config = dict(
    n_head=7,
    head_dim=64,
    lr=0.00157,
    weight_decay=0.0,
    grad_clip=1.0,
    batch_tokens=131072,
)
Each number is 128 + 32 x the weight over the matrix's rms, rounded and kept within 0 to 255. Layers, rows and columns count from 0. Numbers have three digits each.

# layer 15 MLP up, 1792x448, rms 0.057, rows 1284-1346, columns 336-447
104142104142129161101094110154139137131130141133193134141070153148104068150126109143115118129134177096123099096167139104183173140137143130158082147074108124125141155182095142124096140126120176142142148112124126126112138125106114177136135119093123100114160118137136088168150165102164098089100093104123135113138076062112115101146114133151
100140079170160103152102157143137184140118146073179107114161090142177160163123134111165106125133170135172050192161124125100106153154081183108139148141112125057124138108068155065127199030069175124198064134107141138124130137129143183131138103112168102094166173143137058117154182127071063087175165207127116150154106098123093089115129147109
102081118120071107108108166188078129120150162125169135109108164051106144110128197199171045181104113113172142142181100135163133111101110155062103098128109123123129114186139079107156086171083155142141099111122179112137146180134132149202061157142124125169072121109112217145176119069186151140131139093161148115168097079154083078166115151153
140137078197158105125157080118121148124190153126154174145132136101100099121098130137128154142120123106141142149136126139125221173107123095136124104076126157173147113111131153141133142100089206153106140037148125099147172133089085128135146106084104130188111156143170123072167105141114095176088084128094143119129135132103158126122156113174
099104117159141110155086085119142180115172099074119158098122115126130120098116094085170128172147086114128081170150127172078208153133201170058073156106075137187130164090122176145171181159063212183135138148118112142174151178145092105141137024101128125111119143093153122119126134099121077147134115155094138113174143116143142158119132129099
121130100105101065074098168191143114107150100155140114154152112098129121088101166128119106091146124152165121116126137135132152103093108093139118115132151153145197086150121164173144091146078156139121123102179175137113146101170128129095078140111106099124097081104137161129156143154114191103165149062155174102093120162102140111110155091158
138132168144127122160146089150146060101132173100211143115104150142071139138115153123148121217126085095186121159103111102118151152162090137096039159100090094085129092155114151166087137117148174125083075083082165112167098166107078136140071159175106144128137115122168126096103087100077087162154053111147117158128134136124139134084100128121
106122133147118081097154207158157117126089093166197108127134129127102111200191100176191134186181171142120170142129158197151180168076100163070089194047073126109159114150132206142134145151120144182096094155142134077128116120054144138104082168122157094130090071106073172065148081108185137142109153131155105130098158117076160123112116151107
106112139186066092098076155158090137135162101114184147136135191169087122130136119147142122141097099160113177193100172090102203128125105109123128142128103089118165158131093165129116158107192125196118139126068136172093112121159122174119144137163157106183188130077155124143120073125108122143087109079159193143102145114094170103109135108097
189102081115130095147135085129138166131216103132158126125210131086110117092123104138138086187126162136109138094085156173151133126134172110105119080136129172126128131127152097071159105116064149166132141069197102181117151177167120119105154068144113097117097133143125104122185123102156149182092072185137190150162102164167156121094080125060
084027125077129079133128112146152126084139054098189150143134153117134205131040165132156096147158128131188100162114191127075129189126065158137150131123114038147178105172144087122033142088084134149157162002150084097099143128098154120150079091135111155161091113161136184113131110142082093161063083147105158126060083151101162150111102114162
157149128100161135073184117109177083071170170125212126182146114116156093139154116104139130159170115089100155148166132187106127145159125127086100086111095190204150079166087102137106114099082132120106072113119161093141130174132088146117161096130167141122131103135107100097218150072155110172103194172123088140136086191124103116103127159139
176110109164095068135132091083112125102090192095121135110171146111173144141138083103112140132115117143103127186079100140138155132158135062118093125168086136122137116118117085125127140129050169098125125141079094176164090119108128153134126124069115083107106094079100144138088160104137111125174108097148114135159140138118169167079113100125
121083064129148064153126144218165100097168142114096120181162146138103155111120111112106160117139185100191079111126133115124171088169189150128134113118169140100110119180122114061145088118065110139172162108107128123113109082143125113197174124129073159126097107091080154114167142166133093076149156166132160148139126130166121177117106152103
138113167086124122084156079154079133071184100102125155108095147116180149093154155120134188102128111123102166104067175120140127191143115117179170066197145171106158176144117112111142155174174152125119124132132135165146124076122121109111122133166111108165167154127144149146167112165119103130140083120083157103141099112190131158119106182104
096121176143073160114098205160118109200145087117136163124068127134098133190083169175111141163146075058164010134073139132075138119123099169109102104216173130134121177146125084090157069112089166129079139154119139071150141153141139139078076086117130136102120106185113090115137119094111176136091101162096079112129144066038104120057098131116
115136068089097086101128161152145143098175148119142126176125185096175165144099111129171081149141173118118149134105120182174194227119156079102108194142092137118093152166121080111102110082190155100161103138187171122106083139115139187115084119084131116094095158076146110133159134120085110167165182108147157144100135094136116141159150134050
095088156189120184169150109137106154159175128132185128124105106127128101154145092103125117098110103083113108093125111160159199176102078133089108122185141135093139123135115113107134191142167171154118132140124141114110094104167112102184150117107161125161150110100140131116112117100132137115151119100163128109107123084136197095092082129134
097139077123154131162140089080151134146121061130095119143130141108153122068146116118151148091160107060079143236210106091109185147137212127120135171138131084122094142106088178117185201139122116174143107165127104136142161118097103127086137131117086157244157114122106094076161080150170193091105168118130116099151182151110091099131141115107
102160145204163104147142125151155121086123184125120154150083127096170072092131203085160127114128129097146102163116136129130103155117131201123088112142129109191160069110110142076107173117082124139174138117080156010143100107137034153119139161097136185139097100155160183127155111120178130146086138116144118113149076080085104119121116147132
126113110103104149136139144105083180161097125138103147095190124151177100126132095122129126164150150095161137122158110090116116203103093139116116130087119120129169141135176185132164152142087123158089095146115112118155067165130127160190089172171131086138124139077166130178109106082112104167154140106117169150128125199079164145166129079133
143118145114140140089108130125131143152196207104153129098133217156158141159105152149132106138089109122194187105231122160085134121146145113141096126140108088162193116141137149136104074116110156142076179000145178159149121177113088148175158156144117094120159145064150112132166203132103144135180147132140087120137147161093139146126094116187
140082130122115115122087136128113195189140092092163160114150178110066101080079168089115107123032137099131120245111184134130100188114073191114102174152110116099122110184141162099136100104094158128152087178100157148087089111127126163118166104152144093090151128115156155133178129160123153098120092151119084168086134083154137111159119106164
130117056209129101100076128105092134124195169127182131149128149132157163122168137109193098117111152107155108145150154098124108136174139104103144118143107091090140114109119148100160128184117134064162129083079146084128170131125083138096111084131124097131177138152169139107146159161117160154112074149158095137066085116133086111128134136101
110175131152117168143155054103151194150113152139122095128200120145165142101085077072076099132172182089146134108163108123103141074161155104200032080108151115092123129134151161144136168139137157180159111134109106076095140088128128087163172093178118123115091143065183152145151168091152126087094111076128166147086134150135173156135146113071
110121115192139124124135118135157091066103129111139094100095106141128128164118128112150115172123120131168115126127084089171209151136100127080107120151162102135182147111089197096142146119130174151117117135107127130149155101084138136137116135092087130093109104144108162085131112158129086087130138119156123104181123105120177102119080086169
133103140109097142137131180163128147121081148124082167088126152077109132087066107104140075153091182150149112119163147158130113123126141097115144148120085096113153162147152131139136109158098106098133106112106134144105166099121092129120142105122114085142128143047152074068171111121146128169063151178103133148122161118153142121127122102145
151129161106170104123075128061099125124124083103116172116170189136119122058105114187185155116091143053104153115174134186128168126087139164147093128108100165136128105121099123127121135205177159135082183087142147100147128129148068096136129055159122024138138116087103145118147091173196108177105091150086155154188126079142119107124137120124
137092072132095126134099199196139144109096124118182149180136144076153127156178163116124119178131107117128155102110149151116152167101123141077093100111141133145086109133096205149122086123167145161124101115098143150161130103139133105132079098139141107168092121148051123124149149133119130129173097122129139092102078140093098133099078090079
074148057208072110153173114186098138188059105124230131106104149150096150133132100186123136176107164107160115155053129208183107081138154152137087130100135164108138117159134140138149083156133115110137138118105124142116207140102138174174167152114154121129193133083110036128155124177178140126163106169120143194116155117157165151135073070127
145160164076116102127105155174140071114119160098181117175125098043232150120164070106152155151151070130114135142101176116167112163171114078183156136153091081099124074124060090161118119171138123095157146112170109126089127110155143099071091152127157091062142103148140145149135115142103060152145099144128176091093179158158132159170140160153
124141153194122104149168139110165076084067091162099118094161133123148164136125158176073131196133067139078090145097111129092114140160132140158094122111132146062147064118145114160191127122080111146147161118123143131171162116097102140088173107212109074191202100117101129116083109132095170174157145155158124128135179078133145118121152160084
108093117234158103119141132069101235062119134107162106153080166130131127105092187087112179109129106171101133138161135152129146130120120119151056178083154166106120112169120098139102154121157090114157140135140126118144163139141137126149131133159171082159160103164099152162235096188080173149119101147123143174111180071079160144128106149084
147125096154066078159113161115156110098126131152141127143157118161102157147133212164136127102119094162117086117120185117108194124104153148079126151128146074149157127129068083077199152165168134134131123105166166162151117087099151133104139177083103078124104092107084129102116137154131144127141130152086147188171111136101123085095124125088
132090164098091143047135151105161146114121131108115133044185144129116143140106055127130112097103133161157154141081135129101094134133137155130127126145118134106089125138145155082122112150139116181155133111128113147158086130103164107145128141117129114134125120079131160094164107108114109176191132120186111177158162098091116143139130145143
139122126144116151107147206157119174097081110137143106110105165171118126128094201105107130150109084085165103114130168091134138124143103120065137143157108151189099156141106113154147132129149121107101153155149152148133165117127118113115125107165151145122152133133079093097123062090205156168155081132189156116084153140127165103117090155129
185145162115136058091147076113140141116147153114090167131123144118073158121135164127163129178129154106141088149159148130177188137126086123130147114136084106145132067159119127159087063142077128175041138151127161125090120149129137127117136084180095137102097141116167130106119152113133153167149040162108133122018136171085176082112098143150
132168202105126126109087163153162069140102091166185177144173186153098145128105159127111124121158132124112127126055081123133153156108109131144136156103095130179111171154152167074123150144141126145106079127115107146170118087099115146139211109077160127113126154191075093094118143092158143116177174189173148136135138164072121153091129072107
124113105145079082106109120127152086091137132162124121112114190085148162044191140104120047192109123104095103187166205096147214107162124136133092115114142073125161098133074190089132154083137152120100130155076153112094115071169142167126052097136141134116171104091156107147143181124095090093120131131115138115097092121090121141081080173129
119190078103079086164119088128159140118142103136183139137122116099145116048115177117134138151125102111162151171132146071159131121132148202105085129090116149116147131149117148177142070132139222085138140132112146126186149181138190112087110128114083137217123099117085119091099126175126145153105079085147146125157158069137153110133113033115
099097177119116088149188126078149148175102110156050201134164121128145090177218117070154125134126179160169102096145115149207113181143123074110141170081125078164134137125075214142125090119118125161123110143112125106119110117180071154152117136131129114197130173133071112133196098110146161135130126144124083124146179201127098134127108146107
098171165144131159130155151122213095128122117166145126081199197119128110113170135163129135157122123170203088123118111174087118145122069136147087131103192159146112154139107111120136114117129060151114106147119145108103081149118103147117145150094152091157175074136108065089152128128125139186134139136116132247174120130106137118137123150086
129067107126135083147092106127149119175131128153159102152169174151158116049072129136149093121164077121104121158144135146177145171139131156084127122128157127114103089128106176064117154170092156137115098103155111116160157174169102182144110133138124089112110078091132127171186140133146164092113196161115112127087140144150125126127100038128
161093163069138096125123092167117095138126074114139136119186152163163130164120110144088142145115131101118168105179071143188110149101171138107074086140136145115152123183166078112163144103124142159107161094123182174164108083131065085066112127096124115073094131119138137148188097142086152134141110129098137108113105113146079110080129089154
105146195136148132164155110141155076095113127153162078132092156121151071129131168100124116132128158113160126142125112114137152115118156180119061159136093098149125151117162167098121160170126188165136146119170155082171098123135142165072167166111114140201174126141099093139116124101082105108062165115124150221141156130123163120060109142149
088127106102101125092071110107150109107118146093160145124182125082116172097168124053096100130141117109184107162136123134087162160151125123135148140106100107198136117145114132088122114131138118164117111084126141110083121092122130096084143085145060135088090125063153108151108141112117048142186179122153174147119148154085144121060101132077
113098121155090196151144124189106147199092093197109145122093162105154109087132133130129153150126149081081089074175119098086153168061083108154124143126173110114124162093137193070080196227111079177131117130148159097108073061158099173174204147165158122146128136124188131138110167139161132141075125137068143041164120146096142130132148113119
111124134085104151133150103111063123105085113161126107189154083089138144119104181127141113111083158113173145136122127203099151177133092119133167150131115149117126100164155124127116149089151062131145077151105167133140149121120147159111075199130178097173161165159151110154131138144119122114104102142063116118138142204112116147069110132116
198144139121107112091128134152158127098126156181158149134125126149126144134182135176145083151144157056185112172100094081114155134127081169122140131100135133160136128169169113018122162090055132158083169117138178151105159160098070128118143085133123142178121137166094196197150101142124166099138148176121098101166150117074115150163087000156
112143145115137100099153171187133144097121125101138111163163113110101142098127115128124134165137123087120082120171057163095117108121215139131129150078126130184087117127152133168148130130072125128164115141148108111166071120151104110152145075059117126154082086068105143160117137062094116095145107129092182139162139073177062184116105082088
108175114151127109118077116100145143138146122115114194162117201096128128095135114108135168204131145159097079186093115098048111091079119121136148119153141107130104118173136190128136121137148125090166148154134145132153112151128065181112137098109102143141146177159113146169169123171154137061104210150143102109122061112110114066158145119158
169090143146096108151172130104121050143124148077106129110097114162158118100071097164152181137086156097171130098141130140119127091165072148165148155085103171148145024104120124179184068144096098137128135110105135125086154091099103094148140160097112109161144138071181173162162116076088159211137098172110188118120094153123065108132176136098
095116103165113089174134101125122094125086119107166117184139195071137131053154143120104147099097111119162082116127102174107160180158123115152144166189118120084119097124137135143122146123102125149152140160083153084141085163154120128205116099170153160131144124130164094172232113129096137160192128089137167185083153104130101122158137154111
102146157109092130089133168097138128138100131136167158104164155113143162088171107177113088184142083147162141169091158126144199125090044143118057114095137093142174127114097134111154153083134139134163102158113104101129153130162132118108137162132128148106164128073149126139174114150097083136128182164093085133090103100106146151141082116087
127094133151088128141110101094115233160179109137147177092169163166098172115123095131102099074122098157210152119101147117170122119112110138100123138126178199135110140139119128146151130154132133151100117123132132156113102159117141140122108125190154119130156127115076083100138071104183112107168121121145112142113138126155156098073126107095
145106094110125137100154224163073142131162168129189141220116142157100150167140143140109111097153116101138120150149157133137137184099086196115108119062189122103119136145130123125109135146109151138148136143168184096111155112111139131142152093113144066158094090132188068101137179152119155117155083093114141128090130116091095117120075123141
142095103168133144104091109155089145084115239101189133123084161111142169095173135081145146119134125135152108177113140095142118089176143118102088177113122097179112119127086125097129106213144091111114067160128135107100053093172094209160143119218095095107168130107155114122102068122113130139154129186111119108105095128128175146101110154149
165140212194134133119108114131168095101143142136149136102100176069133050144104131117103106087106075179129132255176164100167101119126192069133092115117133056153126163077108163161131142099138175103155120074062112117085068176163041172127086127142129145137069095140111156090149062152073105144105136113134152196100152170062084105100071138115
131152119158105100167102134115166102184074081157118150150075080155110116103069186163154128182128147166096114114106126109150125123121133136105139144118077116142111148106147165151156126110112159118139140147150144107108094144142130140168144084078091086170153101122097106162071137182143140151112091125128124121143120091142130143134144097148
161102148094138126143097075128112149193170121095102116088180137099133091094110116133159084167089111106106066114106144150167186152135131148124141155159179146136149165192144151122149128063136104129134083134141123107139134121170154098214172137133172112114135104127117094160099137065069080143142115069105120143138144098131104096107157125176
108134147132129132166186148103133137185098158162126159091109110121142144138130136170106131125086069132120107154169143133162145194066126196125102174091073122119110114130117148100114104131110123115111179143101121083150170155112117193109127088156183048145149153079121114115141124126099129144127132140047101189117130098117136125083110087102
115124056098154133070142086143113163086186151115111167097143152143119151106132142128119097135124169108131169164167182075117147106140126215126158150098112088125112069137095124124119160089124124117157117109090166098124142099173155134073132139169170101111065136115124131120140091186173146159095086182144114104150154115112087041076121090162
160172116117091090034139136154120164119106146117117128142103179137163155121156132127151135126072106111098133112108187103114107116094113131090172127131103053139109146130065144117125187031090092173075039134128115098174141213100135156186135138117102116136148118048093082112125100120036128102166152076162089160104127114153101054098110132103
# layer 15 MLP down (transposed), 1792x448, rms 0.0405, rows 1284-1345, columns 336-447
144081148114163158089098114098142104124120161097120148132110152145115140099120152141155121146144143075108132149092183136093095099118142125120134156142148161118110153116137145121161086120163100146180114128082125057126067130165086164168185136063152118161034155136137151100119142088142163166109144169123147155125075159097167094126096158133
171108120079100161122079137059081091091088115145125174096099163173162137138085094128099124066123090116117189166106121153138207091169173170165151136127110174172133132097128083072120078136179118162103151118163148169176137166124183121120129095141154108150130088132084149143080141062123162134091197151151164114138139149177151138152096162088
158129151094083144162178156122149154086089136120127143172079122148099140206145132122136139170103123166036166111106150044139148139138102109128124152097113092106154155144110108130152124121161143085140075090133140103105212100120142148146141115123112143072175121138083115104132124137061080149157127165119159110151149120122158133149094156134
130104153107131099135095141121196108150153126046083108124111099138169145128198118120177096169119130139157140154097161158173083148115120144131138144128147155158136149157115158145104125146085154101124140128146114086133126177095152126157159148155115128086114136122069096145157137110121145103172171134162145118181118075080164135095220090109
113106172184078095143146147171140138132085146177115162100202114129145078142158158152129092144107140146073111152104144097158129160106051087134135108190141154147170138100115127143111079116115093187176129127117129103080156127122118160087097159133124143076072148168142188085138112155111076139137142164155127138077182136096129097163121120119
137169179077146155169141108133116103141166092139131132158061122135121134136160150165140166094133142130112128130138121109135112137117096147136107092084145102150069131140110034137071167127145153123181158134134130073066151150045119129135100118126110158109128128170103127107127109149134122124096124134126127077085104130164156142181151147129
118090120092122151110165087149076123134137091120150140148154147113171163102070163187097137120091112101103123175126161152115124097101141137151132139122112144165096128155109137154087125080101052176116198115172169093122156179148155090167186119059169149145112143119145121105121152147100150113117197143150115091137181077101106140133103107089
100143121098159154154213122093141153131117205140118112119162059209155085130123174162117111138122117110175099097144125108080097181080120136101191121136100111094097165135164089111118079112060160157088145133145122105137164118169164190099166117149151100130088192142161072124152117135107131149097127078103083109119137134132111162097203136116
150117188081155134133178143120158116122132078125137124154085143133136099151093104159171123154092099080114168089152147142133120169125173145194139066141153117125178133091119132129155157097108125160127086116148106099152116159080156115116180136073140161093143154140108088168154144138111057117119127140129177108155118105108171166138183138144
121129148125158123146168095103154169127119175074174149176127113100088175122117163152165127045181118110103129112138172107158143097149119146159116141098146106115104094086120130191146156144143197102171072103131120070158126126091105114127209107125170070136062062137134155146045118098093105172152083117156127151122190125137199129062144124147
176141097137138090137178133143148106252170140076167128142151095121166125154131120134120083154116103107173108209120151143184157165163134142237128110132147067134091112110117128107083117134160160042254092180096167107091149199153229093077108160150128114140142105153128176128159146151188100151100145143063159224086082154145111108110152178081
098146133117121092158150157111134135149157087116098109140166186121135198122191111116119190142157111128149138151087162098084152178158147126206137177155096136112087122110104131106176102132139142051135106097121069147105097133131177159131139126094139124127139167142179107153141115146104133112134065148140203128148109098093150111123091104161
072139127139114181145170114109114104152135103157106143148186107150097128190116173158097114136147118101128192156142122193141098141119181130124076125079122136148098135120121133143097114114132132129136109172107089123140157154120153124115072148156125150179153171140108109104135088106108127130158122085093087123165103100129055127093113193132
119121127133118132115135116109135140148129148143100108124114119136149104132120139139115122097094141136140161141107137147129104152106140110120154149136128120126118141122106131177135109117119137164134098138123083088126146157107119127125125126127152133160152135150125131136132154121147134119114094159134107117118111147107152104121110152133
099103091198111117123114146103165178111086185158159120095137125127097094133107141118165095145137166170144145155138084072123122140096099129104142081131076157154102068130100131091140094094079160148107133057079119161139143111145131132137134162113157084174067097125110092061155147132144149161163169176148138125100134099058125105144144090091
103126151102116087180112111083173196073159138162188157145150114159151108164170147104126151112157096091151148084155108101179142144126165136131076168107137148127130107110166115109134151156085144108100129161149154067061114158129079104085105128127149120144126056121158114119191095068073169093075131156136133119194155140121180121146105136168
121090114140119152126109107172133153143148137114115092052126114097152131089144187166139083168168145098141136146184061148117182109163119149135128229121103158134126133080081065152133172152150073094116142135062185097098080163130115100202129118129160163167115145155159137143145142129145097129178092113063131168163147137114109137084107141080
140090099108087144150104128151152147149149136144140113121143194134144155140152128104056101150175142126164106129118091143119116116129150139113146127088140123139137162117122193103223136081159112087129131132135112149141148154095175145115176165135167110118131115126118106063083132130113155129126146091144112171108121156117081116117084140137
135130087081107127116106174196136143187100155159098096063128162157073145152127109118130170168173101160158109155206167120095127137113137153140170096127161118105107140072113140102068098101134119140196158044140097167140136137192130128134058126169064155140106141106123128154082086185133072098128128168162150090157146138128099190114091106118
132081118169130101066112113129089118097083110078196097181082159107107160118133106092114057124191162126079107080106146103142120129098095122087127118125148154103138139087160121144180165122101113115135062141090149106087060117133174145138147154211125116085094149092079124192089131084125091098147191154170163152149110124095123096129086171143
120115151118146120068078203170161100102179121090143095133091199104090157154100089159082068159159133150138151107152118175150112079182095154152113133171141152090128162111097130120119090122091129068201193098023121166131161153116108071064145100105127119158041080142105172108152151093164150099138069144131123054154130111148169142092107124108
145128094149103140124179121094146132097129068178139085087222126148139156115161105110091123117129122142092161196140115050117133142133090090165116144149076106154086183137089098136146099077118062126145140165094108123138115113193142074097073129093132171113104165126125126085189091140125170131094093180096117129157094131092127067169099092113
145146160104100130149140139073214059087155127169106112179084066088173108152152163107107107119125093193133142096111183107150126125228065097136142144138077161190077158117091099149122113124136177131104172093103191144155128086058143091139068128153108106123152130094081102118088141133080140101117151110175134068140154152082137125135175110174
156185117144128130147131137100091128123144110106100153128091143138131104104109126160138151039130149122180158123160101114101118115163207074125100116075073112138103098112135131100108148127117145155126163051140140131129136189115121140119159126147132099100165085101129117063093130137106160164089133095112087110092164079136161141121249122207
142136206085121154116132154100169122164122121133097077119106145113146110103112159097142096164131132111127125154081147158145160127162057109178064134155101154146103128120123173156114117103109109150198145144075171115127098138174134129185169069119140114129137134128074172168138079153122127140140137115155158151132139112112186168120104102103
098131108111138126162124136088117137127121117146135103150105145132138126135168145146159151108121117117120081108134124090134120076128160121167155183132093110130115140137142066133148156132144131128145176150148142116150079137128155129118152106124138120143134141146133099133130119128087172127103103067096118142124142146140160112161105140128
144100161141085130170129153146169075101185092131117146113151111160150157189135111142134151164142100128181143152112108124155132081142099150140168126106104176077125109121177123167140139109156161119168168131100104159123115148107136106181169184103076151110121113141090129099106090107155105130123127149111113127139090168154131167139083146123
069094125173083115117144101144150075133151153144168100169176140098138103215127122122187101152093163185129108227053137122106139097162139103095108113209140116152137119116115171049143149092055096151107100133090149098119179089157124091140118163125136163073159121149186115126119168154106129068159220110148120148089133143096115104088229150105
101136152131094165119105160127133107093152085145127149129114146110144111132102139200148126145052100160124140120115138092130134149140127160100160156105093166132137108129157107089073139102119099183126149112113128136119129128116127162097119182145137125109147108130140112099148097191090125221134121109111162164150171119125137054116166144147
181095150056159116118153145152177071089146140119132084106087142115182197142121173132143159158083126150170106162119110163057131177118173113107046159159124145196183122153143159080059079125159119125093180119158118101184080132134128091135105170129134154147109076126146154113134063136091111121119130124102097107158160138075103118121129119112
072105205170122172178149114148147176141126171144069127113127118104111090137176071112122077105130150143198084084116135116131085145117110157099086149126092176102098141161114152094129159110168146100099158101127116094112145180167100113200156166182187165180093154121194128118119161179165116136136138146129122137134144092094101142082090136120
094148168147128134094151135119149099158154096126173099143116161128097124192107144136145101096140131160079134124096090143103154134118167090111140129107108102132075085134113092150155067177149171139105133128189127130169098127126132137165141138091114120061113180110144117135167168159156101072089129135207176136093100095117106117128165163118
164089096122108154134142151139075149135110161120103143086119188110137150102135128129142091177115129121103075158087176134095131069117153085107114103134121165123131173173123226144143167132148078107103160127086134115158135142226203053157144126099108142121157109107154133117140189125116148124121024114136101137115147141099118116099160130119
085112127151115127142140101115131187131153057100094150137139162134126060091147120102145150098140084102129117133183173103129148142118092112146123146161104157150138112113118108143089107150096135129123134101117117093106183149150145132158126103135126144189134137118135155120115125117111129146112130158177131111111164161129136089154143141157
072141089084130113123096096152051109182143138129144145135139141094148152119168118095112093076123120143116085099146131098160121135126145135103120120191134121154103129084148141131150184118123116114105153119122155099125100119157101162107101113136106138154145138147168162102083155132180104123187146115123111139118145108165067099073056137134
144160127130169073159080138088087114194122136104155160132128183160116137148131076151070141182113144148130131120148185132159053106116134104091177159109178164066156104083132075123121142118084143125151120076119153118147172140123159144084077082112090123033119101067120139144122098072116108158138112117138100139101101167151140085141087105154
184147102103146090167154165149097131102099123120098185116154105150146116108124146127162096156047138105090126101091165146109105163195093108120111075148112131123168113164190174140142168119147118093075100063165109109127178105095129116143077154101155094161043152139128122102143097151130137160144102139111146158136127136172161145096171095100
156119095078175092162140164138080167129120124195128098141134127174118094146127131152110107085116158112124140160122125128125135100098122105114060120128129139142105138126093142163072089095133101100093136157169111149158152115142114091113129135078142170098170099105128112151137136075161147096163099172153165153086134156141148118158073143089
174100077129110098178163108134084096129203156176131117136154121117114090174126096147070098177158106164111102100171093110087132124103135149120082080097101155131150180043161123135090150100175169114105097126105098138095114096069116142100151110212125134131121095096100143139074112167199073101129209128162158096068121147116170098159040120179
137096129110197140129166135109101187120102081111107127129154146158176180115108155133098126102182088127148107090123085155107146137134147123152112151080059124126112134113120149157141146129092118096114131129112127142136204108134153187137093116086122147154122199119157107087151081113075124168152142145084101117158134150162084116106097127120
107147065111049184141149143145040101123136189117200112099092154071140144076125105136086159168106095153131091092116136085040063114143065150143092111138176154094143151120101125094179162080182084125125128135148117157090129119074123124120103132156141114153108132178094077117064174077138112170109143095155123087197155097162143118148174145091
113114111139128110117147141214101148112127106102108121171151183170142147110162169107157113162105120100098161119122166196150148133122112146167094106158172157095194119154129122144166119104124114136092102112151137147155141112100115162113074127169105167149118082140119182154131127143162109100133103168157156146113066090117115092159107132084
105109164192182105079140142109142131146136117129121126089104159095154149096100070158149102180077097178152173088140169107136136121151174166134123143116057123117156046173092063100173085111141133134105193101120145128170115128106090146142141153117109149109114141118181109099168129197077115143179112128114046138153126176086087123117179163082
106090086120131143117131134148131129132130199154109137156105075155129150112099129188123152074071129084191145104162103108163150126136159127128157134112159117111092152099116172180089113088140180126172080132123143141131097144102126137157132124130112096175167107163149078123109156150072126141095131136117074109150188121164107110120176138154
083126190143090087173120127148120136126137163122109099171125122177151127140112133128143078127125130128144072128172179110144094163082147184122065144151126138153100142100157076149119106127130151100164100160186095121123157107111131082141097129111113130089116118082053129125136112173089190113107120070080141138139116086102141150080091153122
107153090147111155122132157165164099125150103154109125084113102150073139171082124090130167095100096113104157156182029099098100108092139186152117121113165139075135108109139118136164195163128115163203113116116087115151167142127212126128143122123052092187094111152196158118111179155144129162187167114189080082124121104156151107145129169131
112117132105138082197107112106161179113139173142190123153160128156174156102176160116115110086201086099142154195125127107161136118098131105170086123100096096155125170111134126133219146124140175080110094147175071107170175131165115121170100171070137172155143107169080144120152089096137123086135140133162115184092125100156084159116076109100
151106150068169138136152122155180143135206153103186158164139119078159163086152082155146109132131120178107084123117115149154139155153126127083138104098175117154109175134142062119105157135161098147093113167091081093116166097099135165173077195151129114129145122127082115126123179193133112114132143150126157116112151084100099127139111140090
145123153184195171094144145159123169102141154094088121120140109155117140122092142114111140149136113131163151075112178228135082120155115140127119097139137156170122068097144095191073105126125100099155094115093167142106129122137075146146136139105116100049104077143136139107120124130130099126117102092105167156113104192099110108119088162107
109124157143107057152115092106126213129163150152181128127112147123168119143143118160115059131113089176109077111110138172163144176092189103107127102112130160120122168109148164139099148088140135131133186132119106114107167133161131114135138119173135171119173149099194126144172106152114163134130132108111131142161155161117173124168104137152
133040130111121014049124140150097124085193153063123110120050151139100114149106158095118071152134066172116151150107158134206110096115127059109120172156160138108052160143106108114156064139106143111098092150118160131154127130150120169145195144148182124106115150139126197146120119131111146157115104080131097120131119124113082133107095120127
154140133065093143148137085120183124141107115162162138127109115121195137181158105105147118121187168127122071126132141138102125092121191141136150056103145117104125149127188080108128144195185100135133129190132092190184149130143151057113153126131064134075108127110057134173199136147138062170161147080133122110096143132147129088178068139062
132123118091098118078126102127138124108099125187086144153124097113163074153106123118168096051154128133059146164100128101099109152155121100143131070102145103167128137067170046071126139125149119149105091146121066159171124135136161109071117121130167140121165139106130093228070150144149123157080111140136199124120160194138170098089142092159
098039156150169106131173121128142155132119104102197179126092149151123152104090083116120177123115098113184140042115157118099089152129174125112170160167138152101139117146137135162156120109053129077108162149117143154122077087069131167119171146086127168166140165100135179056151205133089127140175092119116110167136145112104146138150091160149
129179126149143075146145129139124097101092142149094122095136155145168088125091137111129189127076051108105084171171162083140128087123114113125119146144118093144080098100090139116123113138173120147183152103153159145107104148122145184151147123148149089109080130149131110153149103178119109122101136068119115145104157137136143119109151120149
087105191177104145108125102121135090105076148127071104088126163048187103115101122116120090178153151134132161120104137119088179115080147122088121108205066130128161062114138115139158194092160184187154113094134073129123102134121145189115099152142077194058099092143096163125113109126158085100105171152141094146136130134113185166122130140055
157131155161122088182164089099119131131106105101142108130133150135146110143148092126155118092105080093094111104150104171127178134085121088122167195078154199070130161140200151159089092093110117148087144105141136128146175132132178109066131159121157146174124112142126142102191225134188123156115065097148137126070127158142174130179111102154
086108125061149114132105160114060122104161051121155152065185154115138119125112137202125084107077154142081108127159081126145106108050086094108074168113116119080030102141081095141153154101089108116222120037138115104191063132110083153158063136108235142152100101117149114134107159075112106140173114151144142156174130107153106149070089094138
102142128140128120108127145074090164118138129180152162110147169055096117113139144098114099086122110077141099121141111116150174152114142151120134164162080119138146118154100119106092109153155154113117123135131109112132166149128150144135161100128112116160138122149112133093157106123093125128131153125161102124106120128112138124149225108119
127122113136109179153115147199157143111096173141122172114147171199117119161130089130132083141116096127166099065142131125138111161114146064154094139089171110129103100087111123097128085129147101136050167131054148138145159158172105172087079128119114144077160145158118191062129102087148163089085135138086094118137150122069131140162120111167
139129049124121106101017196182129103098141120063127115141121165144162161108096146093158134148119176109125128122108110079122132118143181062129144121156196137152156124129111156105154099132176118101110142121092116132091106136123119101157143112102122213166133121170075184128105152113149161129164117134194146097112142102134095114159093144155
153100170159063174147122157115125121087102135109083109187111117088108132091093135126135118129141057104101164108135118184167149141161144126130125142113151100163179127103123068142146154148128097087121135128151136119102106101126123124146164109135099170167108055157072099127141176119142164101135134068160130148118194113148133129132154182075